config = dict(
    n_layer=13,
    head_dim=64,
    d_mlp=2560,
    norm_eps=1e-05,
    attn_scale=0.125,
    init='normal',
    init_std_qkv=0.0241,
    beta1=0.9,
    weight_decay=0.0,
    schedule='wsd',
    decay_shape='linear',
    final_lr_fraction=0.0,
    steps=11730,
)
Each number is 128 + 24 x the weight over its row's rms, rounded and kept within 0 to 255. Layers, rows and columns count from 0. Numbers have three digits each. The size before them is the row's rms in percent of the matrix's.

# layer 4 MLP up, 2560x640, rms 0.0523, rows 1309-1395, columns 560-639
096:134141143139110164089147104156085129112135115118132123178123113166138146121082157115103114106116120178111117114130169138131123143158100143146163141166178125120120079156097105133148143134150146098105117140126134108125129116123109144127140159
098:070111134107118100080125177129155132106103152123145117104133149127197122128123143103079117125116150091124140133095097133116133137123113115143145128159131103171148138129154092090110131127134097163143141103124133109135126160107062137138145092
109:145155142111124138125134134119106128138152101159133126139142111075118154097097142135140115134136155138097121098123111119107126128124129130127109132141118188113108128121124161117115064100114080100128154126145177140118166101172144118123112092
106:118119146121151157136102138103136140142124125076129141142128144121116139134124139118125148084140108123147139104131073147096113164156104132118132130122143118145162144139155112121158154162132119137097147134131135061128173116103110107120118158
090:101156107098161170121158127102109146109125152094139145118100191119138141120125105143115138103072084143116158103124045165130125139144127171151118090093098125143181181146147146161136120160148143155180122159147130141176120106083106157162112133
104:155104176089153171068134158126115126161156132111116117116142122146164137151140124149150066127099138081131105098116101129096080151128150130146093148127147153145101090132114131161102135135112160160105129130150137130113151124106129117132145086
087:109136139150153112155097159108119108104113133080129164163144132136097138175116137107110106189165167107093135105137146121141138159137135127115143110104156136099111130159067067127130113105113136110109111127117143146150116084119105137158131090
092:092134160144156143113079147147122125140132081164107129136121113103108109137110124147136108143149132161115129148141151115110069080117144168126115159118107111204173137084165158085072116171118088097123098149129128102116149125135101109146123154
100:098121166113128147088078137104117131127117149147159083156155147106165077128081145110072092104095137074128133134111127072086085113115147131135119094116151126180149165114130142164136111112163158122110141126122194139119107113118125122138142123
105:118114131128100130104146098116073098133084118124102112124174114108184116142073159107127137127125093133082113135124099136122106190157139110155113118106130122123123127149115118117152149153113137123119132110140158091134153120077051140173147134
105:130089131103097097112130109133075089104093147159125076115091141108100110144117138081106123069157151142081106136140127115133127159135092145136121135108164084175131110128121166124151128148145089103157151119149169100124165127158072113133128140
090:103094148096172093106082121133097136131155160127144123154140133126131109130124140104089107119096132114162114135128101107110124113117094097148123112104163123143113113119134117134101135109176114118112148142119147123105133086129103142128155151
089:157121167119111128126131116085138085138106134171135090150120157117111149130125121136145132160109106155116119135112123144140097120112105126153126086136137148148071104077151134156152095123154119154120153132116129065162130137120131128119114069
098:136145160109168148130107097129114106136123144068108107191158170120109145139113096150147134130112147173119099121120096144158062076157140159123097106125170122106139158146118137107105094153143148110109138137146162064146165115142120107107140111
101:105139125128141141110112115136125114109136125134141134144164169105194118136139153125098116107081111140094135101128111082120085123116104139164096094099131139163107091111099146130123104110152134130105121133133131107126109093085086137127166066
104:128141123098091122152118085120158100148111122177123103098150150117159145118059127116124133098125135153130120118140098124168122129137137129142125111084139130086135091148116217158122104130119149104127093114144124116098115086142132117140123115
094:118158153133166131078097118124132136085177080115128145115135183133132126104156168102080103119102145104122134124114119089107093099114147122128120145092115134143108156084093158105129124116160107118116132108113146137145112106130109139139184131
109:147094107093133127104115105164119123104115127128133084136133111115200144136124164118158097115115094117140108101117077110070100160130158140137128169093126120126126135162110193135109141132144106069141143140113160189116147127117124121143140136
089:105135138140119150146073137137125137144156077123110157155150083144155094082127146102115139112140155143138095119108097122124134181146133080148130129130153135158130159107108178169119149130141123093132156139118167108150138153145101106136141130
094:100151170112155140110113127181121128107138132141136113104130136107166110151128142128069118103092134121134120073103122111124106129100114129136118086104171123153159131122122109106122122138183169145117138151119153116093134099089107124118139082
094:140115103148186111108130101104129130108151116101146124148171148134144177137083145108082087124130100101095132109127088143093117128146143104133104094131122130104126123138119132133113123117136106129082127132142107129145147136108105124116111142
114:139107121106122082105174102152119141153133118122110119105100145137130153052139131137090115129112135108139133110117158099093106119149116120123087119121119131152113160139138157120120147100132160160141126107118116139124104105090091096127137154
107:133100110134118145120135113187096139107117117151119123109132079105144103130122161112126135090137123114145112134134117105135109147122124102142100137117139110171104057114145141099161129104152132135122167138120128134101110096080106080140150136
106:111151156123125122103102122173096139139162078140170106126111139121133138121154143135114138118155127128127093148141117143177126092132122156122111146125144112147111122099124161107134117136125123101119157133118134112141130126120132152150119145
107:124126128122120131126128098132088096165109106125131094113168167123131112130095113112128116137110128086181143140131163115074120084070168149141121102106117165166131178100131112143096081128119111119118144162117140155140137103096183128119123153
092:102126135147131114147125107118161148113112121114098115137112097148158153138150155132125163162091114110138135108115148099108124189102104120124118143158093100168120103159103085060135125154126123101119115114135110103104164144092130116132121127
109:114110160122156110108106112121128128095145148132150101141128131134129083103096139124087121136079163140125127094100126100124103144099116140167121103111151100177112130128117167121116141163129155117119123087126148107137143077126104159157145095
100:150100116116158126128121121158150134101162148127123127130111099077120195122153130107124130097110081100111108112118096100110134141145117114129121146116096164145139152159139127118133129098140110129115109094141153081122153129148086108127120140
103:092130160112193154098103084140124126093151122109135116170140147142139113114111131121084092109097144105138114145099136089150116118114131103127151076103160159182138117131100100152133116124184150133124127126142150108131123119111091164118138146
105:133136195145123160143091079110075107107145106133151106146122154143124143127106130147126174107055128096138138122133141166080129098114147122151112107136131159103127136074159128143136119140131136141121106141100119129143142152106122179128148100
101:166159123154159126109118140124139114105152127092142109112126126122144123102119149136109140140101098133110107099125105100162093134142178070138127124112175092132121100137080114128116146095160154131118140099138139129141099115141096132116144115
110:092147116087152161112094142167113112125125099135165064133137121111086093127126135102133103148111155148103113143127121124126114131106162142137079140143117142161164130093109173096136122162143122079111132132116158119099110088168131125155114113
097:105121098127107094082062145143118126081164105099171058122118145141114127169150149104102103098131123144132105095142131142101121139101126142120122147082125104165111140113081169135072120122122133132099151165137144121099076101130102145113153108
079:139132144113167072096141147089089097159115106100162107094109136097123113136131127138100145090095094131152135141105133074136129089152080134111121133132167149142163129099158101108131137129136115146129123159117095129111073156115127143101110133
088:096119120126113154105125104132121109105121154075157125164088129108118146153139149120118163122133132163128098122132097145127073175139122068152119106077106084154145100110124139178159114145139120062103099151117119110125118121105139094140147131
099:080149101110095181117133095153131128089150121134158131126147103151142143148110164141082117156132124108096117095126133050067139158126130115126124134083127155133117132105144109100115098149130099120123115122128152114120159110126087154148139120
105:112141117144136103124107162077134126116123111115161123087121124114115117136119138159114119126102128118141143105124073134097133121158092110147121108132143168153115123137129126092156103134112142123111123142099177049155175124101105131122136078
129:169157116106138107117134150136121123148174081137142119087086172118146099175116130145102116127091168164114113127143090159074124097145144166140140094103155138149152109106115116144113139146123127127086110112114183119154114142080120074128166088
100:162123109153140158122107117145139125102141093168095146152120157131161153185150121124143114147091116160128130113154125096114106144081159115131116115148126094146106096141095154152120161145136140097109129153130093113048135092117150138144149090
092:147124141110127115121113104138063116130105115129122123134131123132133081157113139098103141112111113114108122117139140115129091084138171099133093148073111128145137122132085161102141159149164149128124136094130178083101125120140073128124144118
092:136143137075145134119098157163137104134123157114109120139140112113165095061129120154136157152107160132069168099140088146158093103196140100149148160124157151151115130123117120156139144108134115141123113137126091115174117092130103143126130106
096:120113136109131186114119151148127108112123147124144077108101137174139161113106144117134148098107101150153099117121124140129121175190149113151125134151150103118100100148102126163133093135129110082092090132142104114134091138129129148122138152
105:151099121124091108129147084117147119145163137106161132128093188203128201108167137134121134140073134082140125110119152132127111104120146166152120071124155113133108093101156102141133123084133156167073115110142112129137182154122135139129127133
102:137096114101149128093129128136106152128153157123147118156127133119130154101115134156105122138131138103127142091124121153134128142152111168138098114126137156100136142085113171075135151151131124113095100102150159130139179121127121155125159137
106:105151163135106155139083122114093113145090125115133104135128130124127124119086121136130175143073088093128124098127082156118161098113135150127092114111125144138144168091163111169114129152158156159148103129148095120129149118074127156173129082
103:113082134121177127121139157131140115126121091092100084152131163151166153163122136089091144146140187115133124125116101108115128114114135105132144100093167152147132130133128142133113128143150106092122105150123148098124092089122119087158119150
099:118118120136150126133109123162178125100119132130132108116127165092123102073146122154119145186084140152131117128121095147154132142137112157138137096130117145139089138143125178122164126132192169122106121163133153062118145092129095171147128105
093:100136153141131149112077071127113135141166117116128147165077118110121092149160139090125134131132123065141119107135131076096121126110105101124141134116097155166133160131099137133124116146141123064083109138131178122110142104137124130110141139
099:100085136118090144092140123135136111135153131150116081144148120099136153107155123097086111115134129161108118094082144085140069119126149099140109153143136093153118142162150160103138121139137141116087170100107133121095140077091092127124146134
096:115149168132160111143162101130154121109163144156120131132143121075105137105150118140134181131112142111121129127117121152131083095136160114130091120131104152127169140103149173163097128103142125149135144120119133151120120101073141129113104102
087:125074147069116131088097139112117109089119120144120143118136162111138115138131157116106130078080100134143113103088129086136119157127152145128131109082143162169116155131140103127107123112157135121143130116140125130160110109104063116124131116
103:128106175116142149089087136144119126114124126103161077121154165121185128091121156135073147141068118139126118103113126133134102100105115118149138110124119152154109119082106153126121137123203171123107125139141145128112094115080114134119134134
103:066115124105135124094090097132110104127146119097131137151115145123116151115078140127100150115117134115139117109101123103108087130129135112128123115062146129146139133110109115148128122154138119136106117114133184108117107105089107138125139134
116:102094125133153119142138130170107116117164115160154100118140150112129101195110135101105131145134140154165105152156152093122097117120122159143132119133129144122172125101154178112117136110133132103168110131122098132133136083134097160138139158
109:083093119161123178107100119142083115094151099102125083150135149117131121122084132125122086120140132156111120140121166145095159121094140119131095141113110169115170119099122177132090107090121125110131124163115139122144126080110100097125128125
085:125088150089154133151043129169084113067115127103178136123154185114132110099130139112088138123131168170089112114138135116132112122067117079136103137054125115126138131107111122116102091145172104172119122167130140124151142118103110146132154077
072:123149135129163133153121131122132118089078136100180129095142165129149158105141123142126148131101107142138129142135104137118089080087164120132124087154148110143148154106131117142105125110180125121147113144143150114161110095086121105118095121
110:130126120135123073137126105145121140160176120164129083124088168132123144096131140133126091100098133081157122127093089084093111129147121169105133116149128118157126163156150135104183152089117117168165112080128126122100180106120103100140138100
085:095110151128175119135085168162127137113090114094114138161149139132113134127129145148122161142113093119162110117115118093102113120145107141145120108115146124148154139140133117144169141082162155160110103122131133101119109090115091156126126120
108:151152134148144150092118119137148105143084152149143093154160145134148103146110131150133064156107150124111139106118191149095076117093163125141110086141109102150140152098155100111123079125165126107110177143141141131115151077136132138143129122
113:095111154117143135125131157125134115096133115131133081144174115119155143138125125128128123129114120139099122127109131118133136115113155157153074095142149124142116157096126156123098145137155170096116090142128177136111067127121122160150118121
100:102097118049094112105125149092090099150123097063141115143095149118153136109104134147102078144125092119150127134130134127103101116144134122116127163144130163144142167132143138137150135113188129159131127178175161127181118110075122121129104112
107:132153133120122127100147110131160117097134120115146123155181159135174144134093140109109101156116119097090124149110095138136117126143082113132119140131149083124108112116105174119166130140134105115104146119116149097108114130113100104127134106
083:089129110094142118127123165127125105110092111102127134117153177136118130142127109122115154142134143132151116143125119137123147157106093134174140090110142142125099130135140130116128100177133113101145112143157125101123158108121109142139139123
113:080149185137138126115099167121153109086184130142175137164133145128141098164132115119102150144114131101129132078135100121156108149075148142139101128118158159138117105122076125146117112133150115125090122108139152140108139121110104115129138123
096:131105119094112154121138146145147108130154124121124141125123142152123148121113116134131106157104108131107120089135119136080077180104099121142114086081115092168160121110149113133110114129157133134117155108145122121143181085132156103126134091
101:149130099088093152124112134141155119113152146177142131162061160100106189145146125116077140092109106111098127106124144100132121143152128132111116111115105105140130133094159120173141137094120120151121100129157140137091126143156120116132140092
103:165113158144200120126112145133097085117104089101128102159124219119138131122131133106109155134126147150148138120148108150129126114090156122141105140132134148129113142145115151134115139127161131102087127132126107124168145071062103149136139143
113:101137154156157110099108114155137133138122096105129150172155125114124126121094129150138125127119120151142122110114152094155135109096130097141118129155155112144101146117084154139133157138141128114119118091135132071122117117083135091123145125
100:131108128163091164106109093130142126116169128137148128171109159164190173141114148121110120148124128108133116166134163154098108187136167155151103087115146094096182097129101116118125183122128141096081126137110112119124153086128109146140129159
102:150125134138112175092113107177157126112118126152151119139140109149168155157180126150129204135087101181139113097131105130106124164143155145154111120104089119122138146162156105139189118135170111159073125110108178113085112109141133109126112112
095:127134158141182130101072110108106116082107126092147098120122152126130120163105137130119136130097147104119135133108112114094120085131112137121109100096129138148126120131114091123127091135148149077116129112130113096147116072115103157121126120
103:110131156107124120136133146136128144109130145094130130100077116159130169098152131163079140107112097136121129143116095125130127131143119135118123108131137118159111104145114102146169104094149137123126125126137121083144124128119119149112136111
089:107140119132144113106103139121108126088102125127141107134128135118131133114136122143109148092092114141120114100109119097091094136121111141160110097096200124158138161122075147130140122110181138116106099149141172112134108095088123131106138122
090:107122116153127147123117133140146145104118183114143131150132165119122156131177117117149147102120157110184114126102099104100106116135100165141106132157174112145128100138159120084128098122177134105140125125101149094131087116098129112118140145
120:130142159145134157069075144168115094099110104113195107126121156122157117144106169100121162136129108128130140116107129164139149101124170053134100105137131119140129122123101110156156111167103148104092143087137154159152129183122135156120160095
109:129106175134124138072120119154172132098137149119165125131141120102155145148127129109079093084137153087125108105131140134125101134121154160128122119157149110142129131102111116132108110141142117113084122101126147163148125126134067157133120096
098:106128171139108144112146163143153115132135104154141135132158140121203122121120122141113106148128138135124100093143113119151137140156151144126126094139160094157144170114110112109142145122167116135125092099123123171154128190132061149110112146
096:110121113096170156108148081156115118092145110084162130124148149127142121135141135120125126066169154129127103089115131090140107116116126114142141115093124171089088163107087199138113147158163145139162111126113143124140138131108125092138139153
081:117115149118128121117088116129153113137087110125138150125158117158126132123135159113108131116086134149120118146106127083130084084115125111132132094124134137144125120132106127131127131141174208158163116139126163110092132087080123135129151108
101:108115145117115090141105106169129142107147128141144112100134130103109086134145183114136147116129128092109110097114102063091135122120148149130148121089137150145117175105116176103129124136126131118088114092136148158141106163116125116114154136
100:119114130144161117138121165115159136143145121099122097110145115156139088160142138125135122170128146108131147114150109117110141158179106078141129121142182095104097127093102122128113161101146165134088137103138173128119120159081111143124125121
103:087129132087172148098100132171130115128120147134148103177155185125164134109137162146110107126079122117158118083107103129106114139083116123137133094107153135151128177105128139120127137110190163110127141147122125117132136106097071157127138131
113:164123124129143100090117133131150143124133119131132102101132139133124112121129151165138188132095134137143124121176148094117124150129163109128100108124137136142148096162138117079115116126112107117108115105109106102121153077140105113126153117
087:150113091152157145109128109119118125121139133106124129154126114157098157124092140089113118117124139132110115125131141108115113101147154176141124139150149061105146092070081159105076171119122115088078168141135162126116155090125100088138128132
110:139137144135136129101098121130118123051139111143127127138133138089139106172120120113105127095127124105160111106125107094134126144106130092140128141129127085122128135136093144111115122163135130111123124157128158160062134104152117141147150121
099:135128115078164114127147127141136147115144145150129147112161160111165081126128124129143166111132149090149133150140094160131138138129118145121131116127120149165151129134169155104125147146114101124140160165123182100087148166129151091105104089
# layer 4 MLP down (transposed), 2560x640, rms 0.0363, rows 1309-1394, columns 560-639
100:149093107097155129148175124132163103122142128127080158070096127122127148111152100143153110164126104117112137149187134145126165142080137170131119109136125154156098118056186113145131174130075095112151113140116140116164122150102158114115114123
103:179134112142155124129159131131088130138120141104091121126131098124111104138124122112128116124140113129147110125111139089135129152125103147130126123144139104084134134096100089114126142138112138124153149104093126127122170153108169085143112124
106:095138140093149139138110091106081154106115117083114086139139181150119173100144100092134174115140098149118152119140150094143088123106126144153104109151100147121122102096105138161126135132096153127126123116132110121119098128098134145112163146
104:148099112168160159145120135092117079124148095121107158108153123115091145081114145129172117106145109097073125122114112101145142135151151118144156107086128141132154181143121156116149119086131148157099147115099132122170118118109162099153099106
092:147128128118150129144154112132128108156100108153116088109113167140151101089145139175149132149138139147153092121139180135104136132102165128106116114122122101137077129161136158112096152105132123112114097119125111094127117150119168137131150137
105:121151128165134102141146150117140137115075124152125179135098109126125156172111159143154143175145130132113147157125159130118153199111075136121133117149113139103146169158103127112129155117085105160091151149108121118107130103103136114152158153
090:153081129185160182127208090147107133136114121137131124093084098110142121144124119136149116120141120147168084156146152118137098091102175168123122117148114131097128148107170153141120143159136125143108107137116125116091088153107111100130124160
084:105130147107075136133131119151132156123132155104128076121155129152119144097141130097141133134186164140139136113147110170148168114154153161107150104144143105141141086126126114130140125136123168098105148132129135113156159160140126122145093139
085:131126168136151132091090113172116120104133120101084075129140121124143129135114124115120112099102120126126163127105121093162092126154127133119110132125142121185110133123121115114132132145145134088151119123159165119128104117137106120132143132
099:120112120123137111140135178143151149132118163129126148160123094137153107143150127113127133138159088132105124139145133124147130124141130121128129138112122106109145144165135112125134145120188123130124154171096128130099118133090118106117132102
096:099134127161044142147119123108137102076170135105126148133142106136130114122115154093132154094192099183097144110153148126147097148102151142153144169113116107117139112135100145149104151117081121166082142135145128095133101083096186175082137159
077:115097144110156105101078119118128127115133146122140113156130115125137139115132140121106133120141115104149152124103100104108099124114129127149117108087138146178112125111134134130102163122182133120150141132172138077124133119111091140143111126
085:148122108108108109143135097139093089110122077084096089135144185114170132160144109096151113109146118156097099122141086113105140123105138160132117171070127143131140160117190114119155145134147140113118153104135130067130113113084153140142136121
096:104128097163115131168147145148136164121137105112124149103079114135143126136164141103185126117179130081111145121124148186104147130116116155124151132113114163128124090097141099161142122165086123171134103147140141132120125123151116101113092093
091:113166126132160151059127131107146125074124177095133106150156130107144171121148146138132124086106124147076132133123097097061078132126121153132127124099124127172101112112139119149113134146120136115097133120111161109122122103127101108131145117
090:111156103130099125140159141157122089060121133115133138159098103095107136130176091162115127144176126156121177104137169114143162112081136115138139143148100174155118129160134103125132130129120158143162089160123125119141112135127168126149090128
109:156146133123139127092119169137163117088125114140111124128147109122119164137112122114096136143144115124098130157113143098091132150142074110165132110105149165180178144127139099128120124097120098135108127146124181119096116126117123131158153152
112:087116126111135124097122120121076119133179111148141119153129109143137115104136146113111051144135087106116108107136162119129113157148105113111125164116083139134089125107121134121170124141140150099146116149136120114104099163142170129141106128
080:086109126148129169125146119144113118159150106119144129084153070132157154124126125167131150112180096145144120098103105146093139173144146086145075158121111108143125116137146153116109156122116109092136131118162114108099122151157091143155100138
085:092117122154169123087110162140110089115114138096131119113132150116152137109151150096109109111119106130132148155100122104128095146134135139160120109095140131169111106107142108113112134123161148128138125131181173107147115107132114158146129100
095:106088104113116108145074140134153137131124138169143089141046138111107127104090097096145122112095158130156102148131159112136147169117117135132130126126125139133127161122141097100122127138146116102117134130117125079115126137105129094131106136
148:139094085141111110148137101095137120114124124116106131111140154121103134137109117158121122098142081085099095134149152102127175181122159088132091140109091074154154109139132146141108158113124115161093164097128129107144142100077105096085116159
109:117118129142140137097149136105108116141115130141100114137103131181165137108164133132156131126138140117138087173113131121166139156106151126154139133091150135156144140106133153078084176124146124102170135141138137158159149103119089109160131135
108:110126152137126118115138136139160097158159084186134133117134115119157113121162112119098127111161162128088133152124137103174081122102148109141120143119161121137145086149123129175109145150175168155131128126127140142084149132130108127116102092
100:125088123105103135160123149100099169164134095129168117103091094119150175086105131097140126156135102126099130131108103169116111094128152096138125133117075144126118123134124129090120142106141132103173145145147111115162151117122138134131149164
088:118141092137113122132161120134153143126127136112099128113125118126110127132131097119123107121131158149153165155174136148150137121115142099127120100134103143126108089129112113089126136123176119088124124078109116075096165104140095154136155127
083:145104124120140145091073137135151112183115117092139124128124135166113157125175175095144118088113134131126124128144140135134116097134112163181092088097140149149130116108162141141128118134125147105140126158111139099149160173101145094149153108
099:101138134139189124105084144128141053115107130136144091131147155169149112104133155079106157166151140148129129122141139155175127118150095132139124109129113158139066095137145149164137080154120119118148103166161109150116131175139125092124138144
089:117104159120162101128109132123159146100167105143137076119116155135137109138142114148100095169127152111116163162121101130143093143116110112128123111078144128147121072129106077095133129138071074088122129104163189087099159141108148104135112150
139:168140096127110095096132123119180130139110120095118100081137140093125137156134125089145151159136176141135138154103104115141163135139123123124124128135182136129121155127114132132143143137114132137151170205132114115134107133139107156156153102
099:113132103104138156087100145189125143202117114155156092106109112102144140140148153108129100077145128117055114152083199088140118131097146134157165150125095149112101175137140155130103119121135148093158157137125152142073106105144142146140089147
124:143126081122170146158132120128094127113115110134108092150099100137107152096143114175127120119131126113135121133109116129116106170133115146150088108090140125145125102126090161136107121076122158111112148123156137130120114114134186106111145145
104:153159142154095155111133108147179110132154136136114109132127126134122108122118139164101139123137117128162129146115139121120164147121127122114145130148147112147135095142114107091129092104112151102142171095120160140120158136104117106153111127
063:083141161127103150185086097147142108158126127120117133133114145107093094129122173145091154125090114134154148126093128163175091103100139143150130097147121135143131111132149136098102121129146150134153105124151140118077151091116130121096118138
069:111161143133109154145140113113152121107139128129130116109168141113165128095127109142125124113150168106108122158116165098151148167142124154091121100113150137168120127102098109062122090127127114126110142110141150166162120182099127137115134140
098:123101143131108142162128117173138114064097147104111154114158103143115123119177107128124146126144139116116137133165136107114133089149095148145111136073073122132158136119092128104105146122127118136089161149110112127118158107086127117144133173
089:134125125112107161174141121114093115097114076128129126133092106129132139104110141147134147127146085130127155149144108137084150134097140104098148127131130162134132132090162153142118130162176091134140132065134135135159128152095170122130122156
123:164158126143169102142106134133112131146190099146110132109067160119152105178108120146118124133154163134132139122144142126112111101132136137107164188123135162097142157102143089089109109137089109141109133145115127138209125117104136098168126136
108:158116153128121119139067156144113138111137100120107113168147181153134155090114104138150098152122122128098127112117138165151127115147159075128126149121093112133116147167127217132125127125120144125079145169144149136107088105138139106090135169
066:123123135123117129141121112116127117173142154122121113106186095135108122097115106120146112111124140160114153151108130119112106141127141158099144127134095114151141131150121101120114114127165124131130131132128115108104131156137165139103117193
094:118095143114149145140102076141131087137117122108102108080149104113194153097139112137155130123149129167086093147108146088128126103105120132117106139097139117160128142127185139104118165129106114143115119195149167146120133123141101084124105161
088:094116102164145123136145097084129102104112143145147107164139136121103127140122132149171161164121091154130147121154130123128108142122078194124148110115117114162126118111107175126122106151073121118146160127120186119120093116132113106132141144
107:108139103129141121114161098117122136179106152159071105095188157111130151150122130161129139111129151121105106107131126095142140147109120128095116123156129130100125141131120102108116154098148128128124116099153082111139113082140175137127154117
113:142126145135143141167113124118126107117160123135133161113120181185122131103117144171127122138152141093127150131126125115070109167112149120120135088120101143131158138131103120080113155109147139140133090102139146103147128135105170121092123135
120:151114089123099150111109116107141129137119103090097153083159135139138109158100115105168152121156134135126138112133118115168144132133121132123127135100107146101125155133116139123089137136173142159158123177116092121077102120108145089132112172
095:126130141158113094111075123123112124120183093125146142177120110128152135138138135130162097121199105117127167122128163126174159154116134121066090094133136149116116129137160112178109090126091124171123099107113144113144135149138117142128115152
112:136141124162074104129167127158133135101122107122147165158117123100130149133137121087135122109118136127131108125126106118062185168127147128142146169087108149091160097111116090101140151154122149108133137128117151137123115130147128107102101112
099:110068119135101122103140131099120130118127152156116124093094129116123115193153143123077162143182109131105116157123148112115133086077109180144121127128089118124142157123119089133129151147106111127155114127153129153137131136122116112150104144
094:125122142144149121119134149122125132096104173131159158110091148097180160158130074096124146122167145122115164096115122120150136133132137152122130135115145096107157120082130090130109137129134151124125098172105148106104138141160146127144141112
099:151171119124134133136101116104150112117115146139109124140128107123071154160133103098122144118156129129094163146128101124119148150108135158137121136151118148151115157153143131172161134123133114093125137133135138130098118124135101160149136142
101:139098129131135152128117107117121103111127124141093090126119110139146123130125108104133119093120091132117120145105125103134105139128139140160138125139159150165117143107137091142144110123144119127174157141129154100118088138104106117166130117
086:114136157125157082084113155144139135065168169107138104139150130101120166087103103112131125125165133159124155160061102134136123078141142136090154111139150147154159113090137164108118141101158171125118129109139127072126144107112088138091091131
096:109106146128174115133109108100148113141125128121098114170128132125123103108114125106102152110120115159093108126098105081146100100150113150154147116116138113190187145153122114146139130147135106119161146112146142083164131115099101136124153145
119:107133103142095172111101134100106127147121155158124137092099074096117175111140136114146159128180131101121150133139102118160072139139120190120115130151118160118127144093138124129104117109087120140138093157141129108130103110159110117151128133
121:100090133142075116095161099165116101129101118147167106130130097110105192171117098131117122158116162120113136091089122159113114100130127144146109147104170101172138135150120089150110088140118131099139110089106146143082134137132079140126112103
069:134144102118105132128160143107137140162105118141119172166148127147125105104157131148100098114169099132139174124138146121167147138145141132090151120114094122116128172154116128124136112090117115129076133139120132155159132136119106188112078100
074:137124170143125124102114151095122169139175125149122146118152127146123145124129082156109119124170130120115196100076119108150116091128153097069161154106171120116155141124095141126117115102109140135125141122150138139137111107163129156065071147
135:119106102184140116093133129126112134095151119150142115129165136079115138149143122110141123099125129127113113100111160143100123144129116140157145130099082140089130153123130103110103136111119174102151143133137123159076096096121137108113121149
086:107121110138164151154132120130104104119154102165120103133096149084078098119124110149142099092160151131088097138128152059151132154154153142125139149158113162093113123110131137147119116132146092126085099123121103143115085161139095120157119135
111:099105132084166119174126147121107102140126138104126100123086108120114139105122132149124106109134146096110152101113110154105096149146152109147146157165125141142127110137122161155114132117171075124134104133124143131146125084168060122112123104
118:148137127131147113119127081149162098099138108150084184159103135105084161140143122141099144123184160113154113171148125106139148140120131130126140131162129131207113117145154094093109165160115101145101109095146122101171141138118128095115110134
102:143083100141128081130180129140154149143136126093140138119110127125138112146113124180117113168110093134126118115139130111157125145156148113118103157119168088133137100100158144150143135131106130089114154074087089108201152090132046120136136118
100:132149117099182116129146148091101092151123150138120130127132080162141133149143160136092114135103096118104133121109098105153097132162112143147130094111115077111074109130165162134140128116088186125092147138150126146098194151135087130121143132
072:153092125162137110126128121137079121129124120112149098165129104117126112134104138167120138126184124145117127123136135082104064109171139189120146130174137133106128115103118141050159127137133154095105101137157129204142099092074110109147090166
116:126128162116124135146119140150126172127107080077119068109113129157146070087113102133133130078115161168123163126135139128134114080121156139134176117127205103182142099134083151161157124120127153111120110089135155148133107136143128121110138166
106:142134094066176122173130147125136119149132157145094125129088157100147150143137145124156126082100102125143112156115157140138083103135142116114103130119117098140124135131171143147095120093096109136113173129107161083115123162162112115126119158
105:091117101142171106169115142141109113107124162121151132118186117127145113118145100143130126168156160133122130161149105127145066130119151112162090153110130133118139118136140120095098106143129123133135146122148133153125127127143103154093153132
103:106107115098128142123109128121123133108153105141148110146124138126077133140070093142144102112172119140110127108130139116138091135166143159107153127140131163120115138145124097140124161131128119173078092089150128118130122109154127161117111111
123:171163097101190099120149130129095149162123137146135131187145119106106125126111117129122121118161088096163112164145159162119137127165101110114109128118119133173163120092099129124159148159088087142140134112134169133104087144115110107132110111
104:139098125123151082087134132122096119142129086127049142105096127109128092153129116125174134110142132131090153088092156109166150120139125102118109138106123162132129167103130178123110122155076143112185123086135133163098136110165124117131128139
110:106130120124107131107158174129080121132115164139122166145125154137148130116147133161120149161109112113149122133111114176178108077114098079126146132096125108140128153150104127119174066117120107113108103125122104173106135132093146111139137123
094:138151114126136146136104142135126098099126148106115104133123128108129119126136116121150103090102104118124151162084112124140141122139113135168094121141133157131143142103120129093144099138146121089171171115155169128175094104150128136136134129
117:143142115115134173131123103125123091131104142128131131124146147118136125162107095129127118117131125098141159161121159107123118134117153125136129125116090133083124163103115108109052137159120131139166111098127119131096116091108128111141158160
083:132162119124134134128079141125132131097118117121100129159142130110110153146128112136140119100127139127162192161095093105127137138136127142147135123108126130144159108132102126124141110113150147113146134145200160106142130139131112146139092138
100:165145088115122145113083128138131150101140117115103123147163121112144117137109077131156130146126132098116118098131159107167127156119132169106123137082123126141124168052134109157142185149087103133130125098088138107166116148121148160140123132
128:095105170122157089126151149132162137209138145108154121122102132084116153123124162138094147144117130096096173111177131145145113119122094129148146116152133109133105095157139161141157149135096158094144103108162131075112146157096118108154131101
112:155132117096121110140189127141094113165161108162160105139099112144121158091131127075158112158150128177150122112111102105095077154133092126178190128142136144156108105135130201121116105144119113091132141123118096128104141112138092093136130139
098:127097098168128171121169109156138127060142117140116149124141124087083175146127117148111120093171115119136128166098143106134112141126121149139176144160105157079102118113117099168104093106143112162110126132141135160119135118112155136113117124
098:135116122128164141155161172078125131105108158104126121179132087115079096130099088094150140124203113145095094109144103157118104164128145140122109131141161117117108126162147098112118161142100103154118139124127108140121109119158127121093140139
068:154158146127123115126064112141119147115101140098114105151160121141140104091160082202131099146174113121092208119106122095132126117114185121098124132123151128138139095137142133112120132110148166132149111151174173093105134107123134129097129177
107:105082095157113158162138141108056098107135105115142099108118083139135120133142127121124119118129146124155142091122130109124126152120132092110099147101114095106093118164158118086112133126134105146143125144126132119132092108136168114120136114
107:154133128109108123135128154175098126137121127122155114139099107099077108140124143119138160127077136133133138144144142109139114091131113140128188146176133119130161160170118135150137125108137098103151146138144088160101131134140133048171124172
081:095125131145183133089076124124137117127161125138114129136138147135117147145094132125131097164121122128108181148120158152148152152140155128136129104126120153187134143107103139124107150162166117131156119157184149119141110157086090108133088095
126:128122135171139116106065143135128101096124104167097121134142138131128079118089107100160138091152163126145115165083136096134147197146112145154134139150151130109162147109158086124103105140159092116141152117115137133162096100149131159118100179
079:098163100138155090109141125107150133142148145102141131164136106149095119114104077117129153163155112170137177126116100168135116125077095182123152125172139140108107136148079136144140114144117146122135096127085101129141115123131137156176121099
117:105126192101143121113135106176137104137169099088099113133155128172153155108146161120100110112141164154113139131179159105143142092140096145110132113127144113102169111156103118126128113111092154143090122145134162116133125188103110101118127119